config.toml
n_layer = 11
n_kv_head = 7
bias = "all"
optimizer = "soap_variant"
lr = 0.00221
grad_clip = 1.0
warmup_steps = 200
dataset = "wikipedia_en"
Each number is 200 + 40 x the weight over the matrix's rms, rounded and kept within 0 to 999. Layers, rows and columns count from 0.

# layer 6 attention output, 448x672, rms 0.0625, rows 0-124, columns 168-223
186,171,185,194,164,251,264,244,156,233,214,171,128,260,179,214,246,221,177,257,176,170,199,211,110,127,238,245,140,206,276,183,205,273,168,183,178,229,234,224,158,205,252,237,232,209,196,184,203,276,278,196,256,186,171,268
161,195,121,207,128,213,215,195,145,251,203,208,188,177,151,132,252,206,183,279,213,233,149,132,248,90,173,246,97,97,223,181,214,200,150,217,228,250,220,178,178,204,234,138,255,210,238,245,284,191,170,248,120,213,112,309
196,125,244,205,161,196,201,165,205,300,250,213,174,246,197,227,272,215,154,193,188,228,128,240,233,240,190,217,77,175,244,207,171,178,223,138,256,149,248,176,208,121,211,220,275,172,201,231,181,143,159,202,206,141,223,256
257,200,145,174,139,197,162,209,196,280,111,177,176,182,270,184,195,208,206,190,299,193,187,248,208,219,256,261,153,209,208,171,194,202,226,169,170,235,157,108,195,197,155,215,168,214,202,201,184,209,277,140,176,247,187,270
174,178,178,123,254,298,174,174,193,41,166,211,183,234,181,114,248,203,226,201,120,239,194,147,167,276,150,228,197,122,239,183,145,208,161,185,222,224,137,222,207,191,305,270,186,234,163,175,140,284,199,216,260,162,188,251
194,162,295,106,256,201,189,176,185,247,229,184,208,220,152,242,163,162,171,174,247,183,223,163,247,183,320,202,222,189,263,239,245,209,204,268,245,217,188,189,193,163,258,141,271,153,242,165,194,218,155,228,202,183,221,229
157,131,204,190,181,148,251,210,171,166,217,294,182,206,217,171,236,209,189,127,169,248,214,267,167,221,146,72,159,167,157,219,134,199,244,146,303,217,131,267,105,168,216,204,215,227,171,228,241,204,236,274,120,223,233,242
254,182,220,188,256,195,228,140,243,199,189,185,248,172,196,173,182,277,208,221,182,174,240,143,198,165,286,220,162,209,157,183,213,244,160,239,211,207,263,130,208,232,279,202,145,180,193,223,180,225,181,209,225,249,171,180
258,250,129,251,237,210,184,234,159,80,199,186,228,256,163,190,164,213,179,190,175,253,251,173,166,188,102,137,145,216,174,197,100,205,236,109,170,267,200,174,147,189,271,298,161,219,166,262,293,224,169,106,109,219,169,209
215,213,223,204,193,172,230,191,254,240,121,187,222,190,288,183,260,182,243,188,244,238,220,288,277,199,198,192,139,205,211,246,164,161,185,273,271,166,140,129,79,235,196,191,141,132,229,179,210,237,297,227,217,227,190,105
187,259,314,170,207,194,114,177,229,256,166,130,143,142,103,201,235,158,131,229,116,151,293,247,225,175,246,112,86,134,213,251,168,178,217,144,296,278,229,219,211,225,233,185,173,169,191,160,235,205,126,114,101,237,240,361
234,229,161,222,295,213,137,136,156,241,210,275,280,219,158,217,216,192,125,192,209,223,258,246,233,199,275,120,169,200,238,242,265,137,149,267,232,129,181,182,223,179,248,252,229,216,216,200,218,276,231,168,290,120,194,233
220,173,182,221,221,190,251,147,218,245,253,253,171,176,183,229,151,121,238,189,235,184,146,223,148,135,177,253,225,162,169,183,184,171,181,274,176,186,134,197,185,269,149,304,233,221,124,310,200,179,164,228,190,211,145,159
164,145,308,119,175,213,137,196,144,234,197,152,181,228,242,246,238,113,284,229,233,185,205,175,165,137,209,159,183,236,185,243,216,205,313,238,225,101,231,206,190,182,207,163,276,308,268,50,212,155,252,254,106,175,91,245
173,261,230,97,100,172,323,165,186,248,171,218,222,195,247,256,175,96,116,207,177,155,161,283,214,231,109,218,193,214,267,171,244,205,268,187,275,226,199,214,156,119,198,208,277,188,218,156,237,235,178,135,204,181,289,170
166,217,190,156,197,174,258,213,196,196,93,184,202,207,224,233,156,216,235,285,133,250,147,158,237,174,136,108,128,199,199,189,123,243,257,222,182,175,154,58,206,117,170,88,149,195,161,212,285,144,202,150,242,204,238,301
227,250,225,212,224,186,218,210,202,160,203,250,276,215,252,212,275,277,252,183,201,215,157,222,257,182,133,202,224,156,237,150,191,278,143,135,259,242,179,170,117,186,255,234,186,242,191,164,211,222,136,265,283,194,263,188
242,224,123,225,192,250,118,198,225,132,218,241,249,182,154,161,238,143,181,252,155,236,190,188,254,234,189,258,220,131,145,187,234,133,150,192,168,209,220,248,269,98,280,210,214,142,199,192,156,244,236,174,213,217,188,287
189,242,275,202,139,169,246,160,238,249,246,188,195,173,180,290,157,234,207,238,175,212,194,206,151,245,176,242,274,160,153,162,159,136,263,84,99,290,174,150,232,212,174,174,148,204,300,202,222,104,194,182,203,274,209,153
222,215,204,172,226,273,212,199,217,200,203,256,252,208,218,231,134,127,239,259,131,240,202,237,209,363,116,215,205,252,247,184,231,264,211,242,170,246,221,184,174,287,266,247,211,183,151,157,226,218,212,179,159,245,200,130
236,192,246,231,261,171,205,151,152,197,135,156,246,283,205,208,187,253,129,246,262,249,221,174,216,208,164,203,240,210,209,140,86,210,247,199,278,229,239,237,171,141,309,246,146,133,284,224,206,228,320,75,211,163,138,131
197,238,133,253,192,173,168,224,204,175,314,202,193,169,136,118,290,237,110,228,203,155,162,255,200,259,175,234,160,175,134,246,229,246,206,225,102,220,200,180,155,239,211,230,163,195,165,232,287,131,159,215,153,201,281,281
162,194,195,167,241,209,220,171,182,234,251,228,168,169,157,190,248,284,188,246,197,190,245,242,173,168,135,244,212,219,96,206,266,228,230,131,233,166,244,245,227,174,198,189,227,237,161,248,150,143,155,199,288,203,234,239
148,191,165,151,218,263,169,208,133,157,243,159,180,193,168,204,178,145,221,290,213,235,192,204,227,145,192,200,185,158,255,158,256,218,195,110,202,173,252,244,136,157,268,164,250,211,224,162,212,226,175,183,283,171,145,226
245,137,205,177,287,154,170,148,153,211,215,197,188,206,117,158,158,218,265,195,199,288,172,187,294,185,229,109,155,84,156,224,194,183,288,178,199,293,233,177,183,211,170,117,188,202,256,242,264,257,179,188,160,215,92,253
220,251,156,191,182,190,239,173,226,141,190,195,208,228,183,295,140,268,261,210,143,211,143,175,193,232,237,221,208,220,193,238,187,145,192,198,262,309,209,189,229,205,177,132,301,235,186,184,193,282,183,103,232,247,240,172
145,197,200,248,193,154,209,153,163,213,142,231,296,195,172,218,145,182,252,214,218,201,246,131,248,273,257,290,250,207,237,213,241,204,265,183,190,100,144,254,219,120,185,196,242,152,232,228,170,196,206,172,235,295,195,211
214,251,309,221,246,214,277,160,99,229,231,222,154,186,145,291,227,237,119,228,244,274,203,208,231,308,180,125,292,62,221,111,265,105,198,167,206,133,209,175,229,218,290,186,201,182,185,270,204,116,276,183,217,195,159,188
283,125,213,165,205,180,177,74,223,200,114,195,154,188,226,235,207,146,227,195,180,269,241,216,211,240,239,247,189,151,208,247,163,164,171,314,200,183,270,251,140,207,210,275,180,174,255,163,277,163,165,244,254,112,324,251
183,190,133,208,280,235,207,226,221,166,194,186,151,215,227,290,175,192,152,159,212,212,205,188,218,175,255,174,128,210,298,273,133,276,184,211,225,182,247,171,147,179,199,184,146,212,185,148,272,171,121,225,90,245,237,127
298,239,194,191,141,138,261,151,191,190,293,246,172,238,197,175,225,171,290,170,180,185,148,162,237,125,210,211,210,298,166,247,180,136,99,224,221,275,143,269,194,254,192,216,230,267,170,245,133,206,194,58,215,110,201,214
126,180,248,103,208,221,115,215,189,176,81,149,97,185,155,298,159,175,163,185,241,265,115,205,261,180,263,248,148,220,260,162,172,184,206,178,272,182,219,256,180,82,234,115,256,253,235,254,216,169,164,253,246,217,153,226
217,280,229,188,219,198,155,214,221,256,246,212,278,147,219,215,154,167,182,154,216,254,275,232,235,229,143,256,135,154,251,206,171,114,152,149,157,237,181,180,278,125,223,283,183,167,114,258,224,167,206,241,166,259,151,252
146,144,331,204,178,158,179,164,268,170,189,281,258,240,191,280,158,173,170,260,163,202,209,264,209,204,194,188,227,129,133,174,289,282,210,204,255,246,239,166,242,127,126,118,213,209,253,205,200,65,245,127,256,221,120,197
202,176,190,197,256,125,137,227,190,193,310,226,197,194,166,203,192,233,79,185,180,201,189,135,107,118,200,144,85,226,214,213,119,140,210,202,305,235,173,145,232,102,299,242,308,162,277,169,199,244,205,170,189,273,197,220
201,188,238,181,189,231,238,176,142,188,209,283,229,197,216,118,177,206,197,214,133,114,220,221,232,164,217,209,177,268,245,103,197,165,134,255,140,261,245,247,213,142,223,199,163,245,242,272,273,225,207,210,257,134,207,168
135,171,108,209,277,166,172,173,244,159,179,128,148,132,170,281,217,212,186,260,217,207,212,207,125,107,172,295,142,178,208,237,138,227,196,241,147,216,165,164,241,172,196,158,199,223,243,289,167,161,253,234,235,171,170,236
81,211,194,150,208,151,209,167,171,272,185,163,236,225,212,162,206,231,185,247,207,259,216,239,180,114,96,223,130,263,252,176,222,300,198,317,264,179,161,155,175,82,189,182,185,167,214,287,257,162,210,239,229,192,164,145
187,143,196,182,195,204,216,267,203,220,237,161,176,296,248,197,222,194,238,229,182,165,235,103,325,234,134,173,191,145,119,186,189,173,179,292,167,185,227,154,230,183,150,190,277,197,135,194,199,219,145,158,173,206,228,157
239,204,195,153,229,146,217,229,182,239,196,119,154,212,195,224,143,239,190,138,191,221,226,186,202,78,153,115,196,160,237,204,190,236,199,211,181,134,126,271,136,248,163,177,229,212,178,250,103,160,250,158,227,315,231,210
205,184,142,390,200,210,223,198,262,181,279,222,232,206,167,137,198,274,217,307,214,153,178,199,184,196,254,263,225,177,218,270,159,263,192,192,222,324,232,168,219,208,128,205,191,195,180,220,258,243,204,278,211,97,283,128
214,149,170,142,159,285,256,205,214,181,121,152,231,241,220,172,168,263,220,156,227,254,214,201,232,279,200,148,265,208,261,249,263,219,186,86,261,219,160,186,130,305,184,83,151,164,134,203,171,190,117,169,249,192,183,205
214,196,236,188,190,211,263,212,272,229,144,224,219,224,188,197,138,229,124,204,233,214,292,216,178,224,123,125,208,199,178,230,97,160,189,112,261,154,235,181,119,251,163,238,226,166,168,111,149,205,177,176,161,290,171,219
140,227,217,138,260,223,225,220,194,202,182,235,218,173,246,176,223,198,164,205,158,264,177,297,207,183,221,221,198,186,217,204,175,212,223,229,218,90,261,177,180,286,247,246,225,221,177,209,192,171,262,171,142,240,279,374
189,201,236,233,337,175,199,237,197,197,135,294,252,149,141,162,197,220,186,230,253,171,196,200,287,199,143,115,203,195,112,169,166,210,182,215,314,234,272,227,217,193,201,207,266,224,187,224,168,186,216,220,210,269,183,223
177,198,133,212,257,265,257,208,182,271,238,188,272,269,222,238,284,237,148,150,258,131,205,211,217,296,156,213,154,181,159,279,202,264,278,150,181,192,183,135,100,245,174,247,180,132,190,158,213,131,205,272,233,150,146,145
242,302,165,174,227,111,132,180,170,204,252,138,252,221,218,198,148,244,219,178,209,230,191,164,277,156,208,209,179,323,242,247,158,192,175,250,200,166,233,211,195,135,239,242,194,227,208,180,187,178,231,164,239,179,146,253
126,240,265,187,160,197,194,141,137,247,193,184,258,186,209,212,252,229,228,166,296,206,176,158,217,184,179,249,146,224,219,125,216,206,181,205,226,210,215,198,142,230,95,202,176,130,192,174,234,232,161,280,233,209,191,217
220,130,236,221,251,192,199,244,165,161,216,215,177,220,165,206,285,190,216,297,179,246,176,137,139,228,157,299,197,198,216,371,192,159,228,226,207,139,249,146,200,184,225,195,175,248,140,143,185,237,235,190,190,142,144,260
195,248,225,152,196,235,244,266,188,213,213,198,203,314,202,152,244,201,172,276,246,232,172,248,276,148,162,144,126,263,199,183,209,201,200,249,205,252,162,130,147,239,139,198,218,172,157,164,220,166,194,269,149,147,168,167
250,150,213,173,212,214,93,220,231,200,197,210,197,206,197,197,145,231,205,187,147,185,187,210,175,246,276,200,107,222,156,121,169,245,211,213,157,215,215,292,302,252,328,135,184,174,176,94,166,241,192,148,150,147,234,235
129,221,159,172,192,89,210,242,210,172,202,172,168,152,201,250,152,148,270,169,283,184,160,194,205,325,94,199,157,104,243,181,149,213,218,222,189,286,210,212,196,274,232,203,142,226,250,203,211,234,187,189,181,207,231,230
166,110,234,246,218,169,173,175,234,162,225,200,174,217,198,293,234,228,193,236,244,221,219,237,82,217,224,269,301,209,135,202,121,191,183,170,176,174,176,234,222,201,144,250,150,220,269,150,233,232,295,207,268,208,188,241
183,229,166,244,141,178,213,290,145,197,135,278,173,212,197,281,168,167,265,236,184,259,119,276,135,171,313,262,188,189,225,140,167,220,210,172,240,225,96,178,135,139,179,159,287,250,135,222,219,229,262,190,196,252,133,164
196,209,239,228,204,137,219,231,250,200,181,159,160,183,157,218,182,213,173,244,161,216,194,220,210,137,258,234,200,222,207,282,290,208,211,137,228,212,165,289,215,168,203,244,236,238,276,200,196,210,160,232,210,214,214,163
175,112,213,297,122,189,149,186,253,152,159,175,199,230,225,230,200,178,315,187,201,253,195,263,246,239,211,239,190,184,217,270,179,201,179,213,187,242,216,236,264,292,148,254,203,201,233,225,204,143,255,256,188,267,155,225
264,282,176,187,118,183,227,191,226,261,160,239,169,249,158,237,227,138,193,273,257,276,266,265,188,95,182,221,282,180,180,253,172,197,187,190,199,333,217,193,214,180,216,177,194,222,88,226,224,264,243,265,133,197,187,188
225,191,253,141,126,172,225,142,310,153,197,215,175,184,217,187,235,211,193,174,127,126,176,175,194,159,106,183,211,199,201,155,274,213,221,181,211,191,208,138,143,213,158,189,99,239,108,137,191,212,269,226,182,100,204,229
195,245,195,168,161,180,182,181,185,248,172,169,251,253,147,230,199,233,181,240,214,123,200,159,171,163,170,137,143,200,203,207,243,160,288,180,218,121,257,157,204,160,160,246,284,141,200,210,255,330,257,188,165,208,159,236
154,260,160,150,211,153,219,129,291,222,46,237,208,207,163,273,158,146,166,211,263,198,144,204,229,254,188,202,204,283,167,203,165,227,273,200,251,156,205,157,182,187,166,213,57,277,143,184,219,265,210,154,217,279,174,211
167,157,209,245,206,203,173,134,207,195,120,187,185,70,265,209,186,243,259,162,171,214,238,227,198,209,208,165,218,42,271,216,159,243,185,217,238,186,203,135,172,161,234,168,123,199,210,129,148,242,239,226,66,165,154,261
167,162,187,222,248,219,248,266,145,184,236,239,269,332,205,128,179,158,192,188,184,207,152,275,254,270,194,151,252,182,199,112,244,231,238,192,204,266,303,238,174,262,234,232,150,149,174,246,199,84,209,226,258,232,275,139
190,290,235,204,265,222,224,183,178,220,157,229,172,277,218,193,176,237,224,139,144,184,232,217,267,177,217,192,163,157,185,336,175,299,247,233,163,195,205,229,139,205,203,135,163,97,175,162,163,225,208,125,271,193,269,120
195,147,218,170,247,188,227,217,294,206,192,171,143,197,183,150,229,220,220,186,235,137,196,189,249,289,305,190,150,196,135,159,279,249,153,211,47,166,206,273,273,252,241,205,158,190,198,182,197,231,224,132,218,225,218,255
183,157,276,197,172,223,154,112,147,149,154,198,250,201,260,204,136,135,147,190,209,200,152,202,209,231,136,193,299,228,181,80,231,208,232,192,113,227,159,241,175,184,219,126,272,233,127,170,190,112,167,179,228,242,235,158
118,232,199,182,140,153,285,149,185,225,230,212,230,209,212,251,207,266,161,127,214,230,202,211,212,238,176,208,124,247,274,238,168,204,182,158,189,212,188,202,190,249,151,262,233,123,138,247,128,211,213,230,194,233,174,217
302,203,238,205,144,277,121,149,173,206,216,148,143,181,261,237,147,189,199,219,241,225,154,244,166,194,189,232,227,349,150,152,176,200,143,184,141,246,203,222,245,246,137,233,74,142,178,155,202,258,126,132,222,184,186,114
244,247,171,156,204,182,180,193,174,194,89,147,226,155,177,165,246,160,213,249,211,181,166,286,159,183,201,177,260,298,201,221,176,264,231,230,217,225,243,99,203,191,316,131,191,213,238,181,221,193,284,184,260,107,219,230
186,166,97,212,159,234,133,147,188,122,142,163,213,223,148,168,214,217,306,159,267,177,205,228,169,213,223,155,220,227,154,141,292,169,109,139,193,204,236,160,217,193,261,185,156,214,170,281,84,273,303,294,128,240,150,177
243,150,278,180,194,207,167,223,247,159,140,193,190,154,190,212,176,122,140,160,182,186,136,223,293,334,306,249,217,200,238,359,175,75,192,138,227,237,202,213,169,213,257,154,165,183,217,207,135,162,179,193,133,184,226,217
155,219,229,226,216,173,169,264,213,254,194,199,254,157,171,220,253,172,102,218,245,243,284,156,181,160,212,189,210,212,202,200,181,286,252,199,221,293,188,235,180,166,234,166,232,109,290,237,293,135,231,145,299,138,117,146
117,175,237,238,154,164,172,165,226,164,223,172,161,240,228,252,263,163,218,199,120,189,210,128,212,185,201,195,243,295,106,272,98,150,163,249,169,179,184,210,214,208,112,156,242,147,279,155,259,67,127,143,198,161,173,249
282,240,239,217,116,205,207,193,148,225,220,228,150,185,236,225,135,193,103,94,276,161,175,153,206,221,210,100,190,200,218,192,245,195,200,172,232,189,195,324,138,262,215,260,107,189,192,131,274,228,211,238,39,131,217,139
222,43,266,208,264,250,249,140,293,129,228,228,171,198,263,288,198,227,283,131,184,133,200,236,210,295,138,314,207,169,242,181,178,280,248,262,161,201,150,366,256,115,152,236,226,243,264,268,217,167,211,253,87,171,361,299
206,215,152,206,219,132,147,188,156,208,103,170,167,181,215,252,214,185,161,169,253,198,230,155,238,191,187,181,274,166,233,273,282,212,195,178,178,167,183,232,131,251,241,239,261,260,276,238,284,223,190,185,66,215,135,176
282,246,202,116,201,170,191,159,229,153,263,175,97,191,210,243,153,124,195,123,267,204,75,147,263,164,173,357,125,192,135,225,224,223,236,137,252,154,213,259,216,271,188,152,206,259,141,123,163,68,100,186,192,257,245,200
250,268,122,202,197,222,178,212,118,295,185,183,264,134,236,142,242,224,230,266,257,190,205,202,218,268,208,225,158,175,211,226,263,232,285,289,187,306,244,263,223,211,204,238,186,150,218,233,170,139,176,105,152,143,228,173
187,200,198,194,241,149,197,220,209,243,240,121,161,234,138,210,240,214,171,178,163,124,218,182,212,187,251,165,166,234,178,244,155,207,153,211,229,128,201,245,186,160,246,160,301,222,228,295,250,187,226,249,164,229,172,132
258,173,174,226,236,177,177,188,192,217,299,191,168,216,238,134,205,265,215,213,140,216,223,228,236,201,213,242,143,177,147,240,212,202,172,258,250,150,207,265,249,123,136,290,246,264,248,178,185,212,171,225,309,111,284,182
150,139,150,204,234,288,177,200,284,251,178,130,203,66,173,178,156,197,232,231,253,274,176,227,210,210,218,260,212,251,150,218,211,165,128,196,203,168,153,159,215,165,112,155,147,157,262,252,158,143,258,181,100,277,244,167
224,205,258,191,209,138,176,154,255,159,209,238,196,210,84,216,141,180,222,202,202,232,170,162,232,171,116,186,220,154,190,245,222,225,268,129,194,93,266,256,193,197,213,228,99,232,170,200,184,179,269,174,244,203,153,217
218,169,188,184,154,205,246,232,251,178,142,155,197,243,225,221,192,206,135,133,173,221,178,180,211,243,215,251,202,236,156,211,141,268,287,177,200,147,170,244,129,181,174,160,155,312,207,209,241,253,228,256,105,182,268,256
311,184,190,244,175,212,190,103,179,155,231,216,228,192,156,245,209,167,216,206,212,212,194,226,257,168,196,248,187,216,109,139,158,250,264,149,217,192,209,166,239,208,187,164,113,174,215,195,172,247,177,125,183,240,166,178
97,248,194,257,106,181,225,242,190,221,286,191,155,154,232,173,93,195,249,193,142,163,293,203,194,271,161,259,168,215,215,158,184,211,154,226,151,148,198,261,219,214,202,296,304,125,137,184,157,207,224,202,195,200,194,206
187,256,169,229,182,173,271,198,95,147,265,142,196,257,162,181,230,182,210,264,191,191,181,173,140,247,207,217,246,215,157,183,185,289,241,188,230,220,223,290,217,165,196,159,248,213,160,190,158,158,228,202,200,219,225,173
213,223,137,213,232,173,215,239,308,247,225,162,170,220,169,310,215,225,169,260,297,166,209,251,141,254,230,145,175,204,240,226,201,188,201,174,130,155,197,149,217,192,201,249,307,203,227,176,181,253,159,126,240,210,182,238
188,246,149,243,234,227,207,202,253,173,207,198,240,242,265,163,223,195,277,213,224,232,203,146,224,127,226,178,186,209,169,323,228,170,195,195,154,268,306,161,149,193,208,228,239,234,150,198,177,137,206,141,174,235,181,216
206,265,235,209,164,182,250,238,221,179,140,276,81,252,189,117,215,216,267,143,242,220,258,220,176,148,167,112,188,204,264,244,180,244,187,204,209,265,203,238,197,251,239,252,141,166,153,233,124,192,197,138,194,236,209,168
240,208,223,274,197,181,206,154,149,144,177,193,181,204,118,242,239,205,172,114,278,246,152,183,201,218,308,145,207,254,172,195,157,176,232,121,289,252,183,192,254,288,329,176,227,238,167,182,162,234,150,233,241,148,150,191
198,278,181,287,238,211,273,134,142,134,251,185,252,174,229,189,261,214,225,225,212,191,206,217,135,198,188,187,140,169,166,208,193,140,177,292,213,252,130,164,255,99,188,162,217,246,203,256,219,160,273,160,174,224,168,171
135,164,270,203,194,206,193,127,217,161,198,155,185,233,180,123,226,249,191,200,205,196,251,226,192,199,189,230,204,99,103,216,207,186,211,140,184,201,259,212,167,159,171,114,177,228,205,234,185,178,254,173,178,187,197,258
184,218,122,200,194,195,239,282,155,232,232,176,216,227,209,145,164,151,196,266,253,209,199,227,225,175,238,209,128,243,233,169,284,201,300,235,220,194,200,176,179,253,124,293,193,164,267,250,259,232,257,225,256,171,189,207
140,148,177,167,188,184,145,200,198,181,260,193,198,228,222,200,241,175,175,231,191,256,259,145,168,197,153,160,261,310,182,223,229,208,168,281,222,246,275,218,183,113,214,265,138,248,243,189,217,203,203,267,184,96,208,190
245,184,183,226,160,263,253,219,247,224,234,172,231,200,241,138,204,167,281,126,161,161,227,241,213,211,151,360,155,190,237,152,220,202,172,262,216,127,311,183,185,197,224,203,166,237,201,209,186,190,194,250,238,193,209,236
223,181,218,150,230,276,188,201,133,172,189,245,167,173,263,239,324,200,278,176,168,198,159,270,240,192,188,118,221,206,237,162,161,230,191,165,269,161,241,184,171,181,144,305,230,170,112,92,207,153,263,250,243,95,174,149
190,210,156,182,218,144,253,210,149,230,151,218,191,157,161,182,155,180,252,157,143,225,305,190,299,221,139,191,179,157,182,133,118,193,215,224,141,250,276,194,217,182,165,233,175,240,188,319,223,117,113,202,222,213,203,263
225,129,117,111,228,133,200,226,206,202,189,228,224,201,269,188,297,85,190,164,163,159,159,276,227,154,218,214,159,309,281,274,181,229,158,196,246,242,201,216,240,199,291,268,159,128,194,249,236,168,162,230,188,215,175,110
266,67,152,205,311,161,167,250,298,259,224,145,248,189,325,180,227,196,262,201,147,161,235,173,155,176,183,283,116,291,236,196,187,158,176,114,185,278,276,141,243,243,286,215,231,123,217,162,174,172,177,186,196,157,169,188
207,190,162,200,194,238,224,340,228,170,203,195,218,215,238,264,198,197,244,252,209,136,273,232,102,172,194,278,254,195,319,158,208,229,158,241,162,215,126,211,243,190,173,145,260,194,200,255,238,181,113,185,175,160,234,182
200,231,159,201,194,246,244,169,154,164,195,185,219,245,254,159,200,220,157,143,182,172,194,257,233,166,160,244,173,185,269,203,213,108,273,157,250,137,232,139,224,258,83,272,185,147,136,182,200,220,345,196,237,185,210,197
299,74,151,262,257,151,183,152,195,132,245,168,189,111,150,216,187,212,161,167,143,102,243,135,153,234,296,234,190,201,253,262,244,202,176,179,123,233,193,207,270,226,201,245,135,250,154,226,155,192,157,86,161,210,194,262
156,180,179,210,194,260,209,181,208,252,299,207,162,172,283,233,247,264,160,97,272,202,288,182,223,202,119,198,222,133,216,192,159,172,194,225,125,231,152,280,160,300,219,183,231,105,141,156,177,152,151,192,225,197,246,286
163,104,138,176,160,228,203,253,176,181,245,221,197,159,237,174,169,206,181,223,197,145,187,271,229,201,179,204,170,134,151,178,173,216,221,170,216,152,228,228,256,202,177,168,287,122,199,220,199,307,183,204,212,179,234,196
193,133,261,224,214,167,220,294,202,275,200,235,168,223,181,194,183,199,238,131,184,167,268,180,189,187,198,244,220,211,194,229,118,183,293,116,238,136,205,283,106,136,222,231,183,172,161,148,216,249,225,277,134,183,155,211
148,229,233,231,236,192,82,180,182,122,176,191,219,92,230,253,147,195,183,194,268,165,286,275,223,146,126,184,165,260,138,186,174,216,232,279,189,195,122,154,196,122,268,214,162,109,263,152,256,210,277,224,147,287,160,292
173,225,232,212,121,198,213,267,200,216,256,196,150,254,218,192,184,95,179,173,219,212,156,155,248,191,120,159,197,139,213,171,205,226,218,133,149,181,272,182,197,140,239,224,239,220,174,145,183,164,129,130,249,238,275,228
107,230,164,111,148,280,141,247,154,193,165,235,256,223,264,306,147,182,201,178,229,181,161,217,161,176,162,159,221,203,295,202,135,184,209,171,175,103,143,98,181,150,186,261,175,210,230,292,177,111,33,104,196,213,272,268
162,134,230,205,206,242,210,183,204,198,233,176,232,180,204,259,117,139,305,209,157,304,258,130,207,175,193,244,256,222,308,209,176,120,266,240,123,196,217,285,194,236,193,147,101,228,211,234,218,222,180,236,275,115,202,237
181,216,170,195,195,212,232,277,240,274,203,164,238,188,276,226,223,182,212,197,146,149,125,232,217,226,242,127,205,203,170,255,260,258,247,205,289,176,214,119,164,225,101,231,180,172,143,185,203,188,192,300,186,211,215,138
174,173,240,97,203,224,230,196,176,289,210,149,215,209,150,257,182,192,235,234,171,178,272,178,218,244,181,177,236,226,161,183,265,157,256,172,177,194,131,240,110,183,248,170,242,189,199,181,142,276,323,275,210,251,185,215
130,222,317,179,165,293,136,141,153,212,224,165,216,230,229,317,129,131,268,172,170,228,210,237,203,175,192,87,209,207,196,147,258,128,303,254,281,212,209,299,173,202,225,228,177,181,194,55,120,171,298,197,163,174,230,150
261,207,58,175,267,176,217,169,215,149,160,191,219,231,245,214,233,201,249,258,165,198,222,153,213,187,136,255,244,179,264,237,228,253,198,186,146,267,206,171,163,198,244,168,248,198,178,212,247,278,233,119,293,292,168,256
143,176,164,189,94,129,238,236,215,200,161,133,149,162,156,184,131,236,259,233,251,163,211,249,222,176,170,157,155,276,262,181,247,254,234,124,146,214,67,195,201,249,226,220,265,154,244,180,128,207,254,214,221,183,195,169
203,153,214,202,173,234,229,169,202,299,171,143,112,235,205,165,250,225,230,148,168,163,268,119,178,191,177,164,252,207,250,254,316,272,235,194,272,230,183,226,188,242,234,266,167,191,222,250,185,154,99,109,273,135,149,233
261,291,53,242,178,269,184,199,205,219,135,130,320,213,195,215,189,181,134,236,243,217,245,225,281,166,164,145,217,203,175,129,215,221,107,269,172,159,157,73,182,236,179,269,84,143,320,265,266,203,183,206,233,314,132,203
206,217,108,263,204,304,152,200,309,226,243,243,209,237,190,156,235,161,218,119,203,148,212,196,221,202,214,131,256,263,210,204,246,217,185,200,203,295,258,241,178,231,159,227,107,151,109,135,112,236,233,102,95,365,168,179
204,202,236,211,103,178,195,154,191,276,241,266,184,173,112,221,283,187,164,249,169,148,164,128,209,170,236,140,196,190,180,89,190,203,271,152,190,270,251,195,249,112,207,209,188,202,193,203,113,189,274,133,184,184,216,192
214,244,223,201,173,126,168,237,209,325,143,295,242,209,242,296,90,172,136,187,183,186,194,194,262,279,150,310,237,190,209,171,233,124,201,240,158,266,193,231,239,161,195,183,156,238,221,264,189,233,186,265,179,228,231,156
253,235,264,178,205,190,210,159,280,111,209,172,173,215,240,309,169,117,191,238,194,184,164,163,237,196,297,190,263,205,148,195,126,172,228,209,273,278,180,262,157,197,190,227,200,279,211,152,251,167,160,188,220,274,308,193
158,202,272,165,247,215,232,137,200,224,187,275,204,232,226,180,85,213,169,173,254,147,176,204,76,129,184,211,276,202,246,242,202,96,258,224,221,164,175,188,162,227,214,196,168,322,80,214,149,226,141,226,237,193,186,169
298,201,237,168,225,176,159,246,197,225,189,192,208,258,126,198,158,234,99,167,242,245,144,133,226,146,204,280,127,194,143,257,60,207,222,155,261,235,184,231,261,254,193,156,246,198,326,162,175,223,217,182,68,272,208,218
152,236,187,200,207,216,234,149,161,191,115,266,267,169,166,154,187,229,236,212,241,184,253,301,150,131,251,221,176,208,213,257,243,187,125,237,75,185,105,187,206,186,120,139,274,116,258,267,236,234,179,199,208,173,186,66
179,209,245,215,200,201,220,235,256,256,262,199,188,228,204,162,214,250,233,107,163,147,147,189,151,135,188,263,90,271,234,205,217,189,225,240,195,272,208,220,143,138,200,234,222,251,186,261,198,194,230,182,304,162,205,182
296,185,121,299,177,169,204,208,269,162,177,238,220,229,218,134,136,190,212,124,179,165,215,261,240,173,289,150,174,233,177,168,268,205,273,164,230,183,204,170,212,235,145,187,148,276,140,220,283,263,233,204,181,262,180,120
261,272,194,258,312,241,138,178,236,155,252,190,230,171,199,163,229,192,228,55,189,265,162,202,215,145,196,132,310,165,130,212,160,172,145,224,211,190,170,199,207,220,98,187,241,188,253,155,188,202,193,227,294,212,293,175